Weights of a small GPT-style language model, trained from scratch on English Wikipedia: hashed n-gram embeddings.
Each number is 50 + 12 x the weight over its row's rms, rounded and kept within 0 to 99. Layers, rows and columns count from 0. The size before them is the row's rms in percent of the matrix's.

# layer 4 attention query, 64x64, rms 0.154, rows 0-25, columns 0-63
143:45 52 79 53 47 57 42 38 39 66 57 46 52 57 59 17 49 46 26 55 44 42 39 65 50 28 60 47 71 63 45 38 42 48 30 35 64 58 33 33 59 62 49 66 69 64 37 61 48 55 47 45 57 52 42 37 65 57 42 59 45 53 35 56
139:31 62 58 49 28 55 50 53 34 45 68 44 32 71 45 57 63 38 44 62 59 43 33 61 71 17 64 32 43 61 59 40 49 45 45 29 58 32 60 42 53 62 51 48 54 60 34 28 62 50 67 47 56 51 53 49 44 44 56 52 70 41 53 53
095:34 73 41 77 55 55 52 45 56 35 45 34 40 61 40 62 38 43 35 61 79 47 48 34 62 25 56 49 51 49 71 46 48 43 61 31 52 39 38 33 38 55 41 61 38 60 59 38 51 48 69 45 41 57 28 44 57 44 57 65 61 38 50 54
087:31 44 38 65 50 61 69 37 45 40 65 48 50 70 49 39 31 58 46 59 57 63 48 35 59 48 69 38 59 73 41 66 30 42 53 31 53 54 62 34 41 59 52 52 59 57 49 39 23 55 45 57 44 40 35 27 49 47 69 57 50 42 72 55
081:59 47 55 39 38 49 30 45 39 67 51 42 58 53 41 67 67 55 42 57 61 42 54 60 58 51 62 56 53 33 50 54 51 55 31 48 52 19 33 48 49 50 59 39 63 70 23 65 68 53 43 75 66 54 40 63 42 59 33 63 49 65 31 37
088:38 53 37 44 68 57 33 37 46 66 25 40 62 65 64 41 66 37 49 53 43 64 46 47 44 43 55 28 58 63 31 29 45 60 75 45 49 49 51 55 70 38 35 49 56 43 49 66 47 40 55 43 34 42 58 29 36 43 63 35 38 62 53 35
091:59 72 68 39 49 25 45 54 46 57 38 41 48 47 38 41 43 51 50 50 47 44 56 48 50 49 42 56 59 35 80 54 46 58 67 57 34 45 45 45 36 64 32 68 56 55 37 50 72 55 70 42 41 37 35 70 69 30 52 53 29 57 30 58
078:49 38 58 33 55 44 27 49 53 61 33 21 52 47 43 67 43 70 50 42 53 35 67 56 40 56 59 52 54 26 69 53 53 37 44 47 60 31 49 55 66 47 48 47 62 47 45 57 51 58 33 52 65 50 39 81 33 63 43 55 30 57 38 34
167:32 61 58 64 37 68 55 51 34 42 67 23 35 65 37 52 54 49 30 59 53 45 45 63 66 36 63 35 52 60 63 54 44 44 55 30 51 39 40 33 57 70 46 58 49 67 34 34 59 49 56 48 78 46 47 36 61 60 55 59 65 52 48 60
092:56 50 59 59 53 60 57 63 51 68 66 70 34 47 63 52 43 41 26 46 35 42 41 50 51 39 47 50 54 55 46 30 44 36 59 46 49 75 61 50 40 55 47 53 42 60 63 32 42 57 61 23 38 29 57 49 54 24 55 61 29 33 55 72
085:54 37 49 50 56 71 56 44 51 43 50 69 55 32 63 23 62 47 62 65 64 86 43 51 37 49 56 47 45 61 39 43 38 65 66 51 54 64 62 52 39 64 38 24 41 55 32 53 53 34 39 50 56 63 67 59 51 69 38 56 57 47 56 58
127:72 28 44 15 55 51 39 49 46 44 43 65 38 35 57 45 59 66 62 33 23 45 51 64 41 46 42 44 41 49 40 42 58 49 40 62 50 62 71 72 46 47 68 34 50 41 42 59 44 60 43 60 54 60 74 59 39 53 38 40 56 62 56 48
162:24 53 65 72 61 59 59 45 43 50 63 42 47 78 57 51 50 53 45 61 53 71 44 42 58 37 70 37 55 57 55 68 40 66 53 31 51 42 44 25 49 35 47 62 56 50 53 54 57 52 32 41 46 48 31 25 40 49 76 64 48 50 59 49
105:58 36 30 43 64 51 57 50 69 50 44 43 39 58 52 61 55 53 58 32 31 52 38 40 45 60 45 48 56 35 30 50 71 53 55 71 33 50 59 61 51 22 45 45 67 59 71 51 36 50 67 42 30 51 62 59 51 36 54 35 41 55 51 18
079:53 54 22 44 37 57 54 66 60 58 66 55 39 66 70 53 81 38 62 62 55 48 27 53 59 59 56 47 51 63 39 42 51 45 54 43 59 51 31 55 63 28 74 49 36 63 56 37 52 44 63 61 39 64 67 36 52 45 51 36 57 46 66 59
097:41 64 47 57 39 54 51 48 62 38 36 59 29 34 60 72 45 44 47 69 45 50 48 57 35 39 42 47 31 63 55 49 46 50 68 56 45 56 65 46 64 37 50 52 25 39 79 43 35 62 57 36 28 29 63 42 53 59 53 46 54 32 73 50
084:49 59 57 40 40 34 32 66 48 45 37 43 58 41 44 51 67 25 58 50 46 50 40 58 48 32 40 53 57 46 68 49 39 57 66 56 52 28 46 35 49 47 26 61 44 27 35 54 77 57 37 48 54 48 34 64 30 44 39 63 46 46 23 55
107:56 58 71 77 58 51 43 63 64 43 36 58 56 37 68 50 36 38 51 60 50 40 67 39 46 17 29 62 61 63 59 64 53 52 63 57 48 62 69 47 54 57 43 69 32 27 60 55 44 54 39 31 43 44 55 47 41 46 54 54 48 49 37 68
093:48 52 38 51 51 46 66 55 39 35 53 40 49 36 53 55 60 36 42 52 35 60 48 65 58 39 47 29 35 65 78 43 61 55 44 63 55 36 60 45 69 72 24 47 39 44 63 39 56 48 34 56 58 56 66 54 43 72 54 58 62 28 63 71
099:66 74 60 72 31 48 46 65 65 53 49 60 47 35 47 60 43 32 35 61 45 59 46 59 54 46 24 42 44 61 52 47 50 34 57 60 47 52 62 42 33 46 26 71 36 40 49 51 55 56 70 42 46 35 47 51 62 50 27 55 75 36 39 46
100:36 47 56 56 80 41 52 50 48 31 40 51 50 51 77 58 43 64 64 38 50 58 53 49 33 48 56 34 40 56 67 48 39 48 60 39 62 49 70 56 68 61 44 52 42 35 49 51 46 37 41 39 47 50 46 28 35 65 77 64 56 46 80 50
105:56 72 75 64 65 47 57 48 47 50 40 51 46 44 48 57 25 18 35 49 60 62 54 52 42 49 33 46 41 45 42 50 48 54 54 55 53 82 52 39 58 50 37 51 24 41 76 53 34 38 53 40 44 37 41 65 47 42 60 50 44 31 50 61
090:68 69 63 53 36 47 49 50 66 65 51 65 44 46 60 66 65 28 60 51 44 44 43 55 67 40 22 62 59 49 37 54 45 66 68 67 29 52 53 48 52 46 62 75 55 40 45 60 41 35 62 52 40 52 62 32 40 41 36 60 58 44 29 61
092:55 58 57 53 35 47 46 48 49 67 30 50 75 32 48 44 35 52 46 58 45 59 51 46 55 63 52 60 50 49 52 63 36 57 55 62 43 34 50 25 44 48 23 71 64 49 43 58 42 67 51 51 49 36 30 73 72 46 39 59 62 54 24 32
130:77 44 31 37 43 36 64 43 50 64 50 67 65 38 64 50 38 47 67 43 40 46 45 29 51 28 56 47 51 68 56 36 33 54 48 58 62 41 55 53 41 64 31 43 41 58 56 62 46 37 72 51 53 62 46 73 49 38 45 63 63 65 48 27
088:67 59 66 54 38 45 37 42 44 50 53 49 58 50 32 64 38 76 52 44 62 24 67 63 42 52 45 71 47 39 68 59 48 50 51 54 33 43 46 47 56 86 54 59 50 55 41 57 64 41 41 52 65 35 46 60 61 54 24 41 36 50 31 51
# layer 4 attention key, 64x64, rms 0.155, rows 0-24, columns 0-63
040:45 48 33 62 38 42 59 32 66 52 27 53 55 52 59 62 52 49 62 59 43 70 47 44 78 48 70 37 53 72 67 56 48 40 55 70 31 46 57 47 79 60 50 33 31 44 39 35 38 52 52 35 54 45 48 61 58 58 57 53 43 43 60 30
074:31 66 54 47 62 63 54 50 30 53 48 66 65 58 47 47 76 39 34 50 64 45 27 58 36 58 58 43 69 51 50 61 38 66 60 39 62 40 25 35 40 40 41 67 40 47 37 47 57 43 47 43 32 48 31 48 65 62 57 68 64 42 37 42
115:44 46 48 35 53 42 47 41 36 48 66 75 52 62 61 28 57 30 56 60 48 53 31 62 38 57 58 45 59 67 36 50 40 46 33 41 73 32 48 42 35 36 75 51 49 63 36 60 55 65 57 53 52 68 66 48 55 55 73 53 60 69 57 45
071:41 60 45 86 75 30 56 59 58 48 55 42 49 40 51 54 50 36 51 45 67 59 75 51 42 41 27 66 56 63 47 83 61 44 66 55 47 65 59 50 70 47 38 60 35 44 59 40 52 48 42 61 45 53 54 30 44 55 53 54 66 46 47 50
109:51 70 44 40 46 64 51 50 29 46 64 63 65 54 51 42 55 51 47 72 46 44 32 68 48 55 73 37 41 56 54 29 22 58 39 37 68 35 31 31 38 56 54 47 52 48 30 45 55 55 72 41 58 62 32 60 59 63 49 66 52 55 55 52
100:38 55 53 58 48 49 52 43 49 22 39 53 55 52 48 41 48 57 56 39 75 60 36 44 59 52 56 69 55 66 37 54 52 29 63 45 44 53 56 34 15 44 26 63 80 64 51 38 35 57 57 54 49 45 42 49 43 40 67 38 67 35 43 50
099:63 37 40 48 57 58 38 56 45 65 53 52 45 57 64 36 55 33 56 53 55 54 50 47 25 60 46 52 57 56 39 56 37 34 56 47 52 85 46 69 35 36 77 67 46 40 48 42 56 45 73 44 41 56 47 25 48 25 59 56 50 65 40 35
085:38 41 41 53 42 57 57 40 34 31 81 65 44 67 40 47 40 54 41 57 58 70 29 55 56 50 73 28 60 51 53 53 38 59 38 40 58 43 33 44 49 76 42 65 40 58 43 61 41 46 32 51 61 60 57 65 50 55 61 65 68 45 40 60
037:40 71 46 43 40 66 34 50 54 58 31 49 57 76 39 73 56 49 50 56 39 28 40 42 48 44 70 32 56 62 23 52 59 53 55 36 58 50 43 39 50 44 59 58 44 49 52 50 51 48 65 55 38 48 68 49 47 36 56 74 65 46 17 47
048:65 24 66 52 61 36 40 61 58 41 30 53 48 46 42 38 64 47 67 37 61 49 57 48 60 54 56 48 36 39 46 54 62 60 23 37 46 42 67 52 35 31 68 50 55 56 48 40 86 41 48 52 69 41 64 47 50 48 27 54 61 54 47 60
096:47 36 41 47 60 45 49 70 78 48 50 53 72 56 50 48 73 51 59 54 36 38 45 44 62 54 42 59 53 53 35 59 68 54 69 69 33 36 59 64 52 23 61 47 48 47 63 47 52 66 59 72 42 50 56 45 58 60 58 29 40 35 60 68
223:39 36 54 52 44 25 61 45 56 59 45 23 51 50 32 59 34 60 44 38 36 53 53 39 72 53 42 51 42 27 49 58 69 48 46 62 21 61 46 55 71 60 31 54 49 58 62 56 36 52 51 61 42 33 60 56 45 33 48 39 35 29 43 49
064:33 42 45 59 86 68 66 49 46 21 59 44 68 66 54 58 49 41 68 57 49 63 62 50 36 35 54 50 56 64 45 57 46 58 63 45 51 59 67 46 37 44 49 58 62 43 45 52 43 55 35 33 53 53 39 45 28 68 72 42 57 50 67 57
111:79 34 47 42 52 36 32 47 50 52 27 65 41 35 63 33 59 66 69 64 58 47 55 49 45 52 48 61 55 44 58 21 47 60 42 69 49 42 62 64 59 53 50 41 56 35 50 59 49 54 55 64 55 55 50 78 57 39 20 52 44 48 59 38
121:36 60 49 56 58 43 66 57 55 34 48 36 44 51 47 48 49 55 48 41 63 44 45 43 40 57 55 69 32 32 72 37 50 57 62 47 55 32 58 42 21 35 54 28 41 41 60 29 60 34 56 63 44 37 33 55 49 71 48 46 74 48 69 66
094:67 47 60 40 49 56 32 54 64 48 44 47 28 41 48 39 41 59 74 30 62 49 74 71 51 42 43 56 32 74 52 36 69 43 59 40 51 63 66 60 46 60 50 38 47 48 56 33 52 43 38 54 63 58 69 53 44 53 52 45 67 58 24 64
112:30 53 52 46 66 59 59 45 53 34 67 47 37 69 62 49 56 51 58 34 63 60 34 64 48 41 63 41 43 57 37 38 53 43 46 38 53 58 34 61 45 48 59 63 63 39 61 22 48 39 56 49 39 54 46 17 29 65 74 53 67 49 60 60
114:85 40 54 36 54 72 34 59 51 54 38 60 68 35 58 46 42 50 75 39 44 62 65 57 51 38 41 34 35 55 52 53 54 49 50 70 52 58 67 80 57 40 55 44 53 38 48 58 43 45 38 40 56 44 79 54 47 58 44 59 49 68 45 48
078:43 53 49 50 23 54 59 31 63 33 71 48 46 56 57 34 60 44 41 29 39 34 37 44 65 50 39 36 36 65 44 42 72 59 68 46 48 63 50 41 37 61 49 54 55 58 33 51 65 68 55 61 49 37 50 21 45 67 60 37 43 55 44 62
111:82 71 62 37 50 66 24 49 68 64 39 53 44 31 62 34 45 41 56 48 52 31 67 58 42 42 37 46 40 61 44 40 51 51 61 58 52 60 49 68 42 40 66 60 56 39 59 49 58 30 74 42 46 59 69 47 53 43 41 62 52 65 42 54
095:25 46 59 48 51 57 63 31 39 43 59 35 55 62 51 52 48 44 68 28 52 52 47 49 60 52 55 37 62 56 34 48 59 37 56 50 47 55 55 32 47 45 26 47 58 60 43 37 32 65 12 65 61 56 57 44 23 52 68 47 41 47 40 65
076:57 43 61 49 64 57 46 49 60 38 47 45 40 52 41 51 54 38 64 46 37 48 53 31 56 43 40 46 56 86 33 72 61 46 53 48 47 56 52 43 65 58 54 83 36 59 52 54 46 49 42 11 48 46 34 35 46 67 62 52 48 59 35 65
100:76 45 51 34 52 65 60 66 60 56 34 52 54 33 53 64 65 72 66 54 48 37 67 38 31 44 44 67 27 48 63 50 56 43 50 49 55 44 55 61 39 20 67 51 46 27 65 48 56 39 46 47 40 57 60 48 48 68 35 37 47 61 51 51
075:68 54 57 46 64 66 29 43 66 56 46 50 35 47 74 46 46 48 40 40 41 68 62 53 44 30 61 63 60 54 51 59 42 66 51 51 51 74 46 61 57 48 45 64 56 56 46 61 58 48 84 44 50 72 54 43 46 31 75 71 58 46 43 37
085:63 40 53 33 49 38 37 42 53 70 51 40 66 37 48 40 50 52 58 61 32 43 47 65 60 58 45 48 52 34 50 10 52 72 41 72 44 59 42 45 62 31 49 46 41 46 72 47 53 60 48 41 55 44 43 72 46 22 52 63 46 55 39 45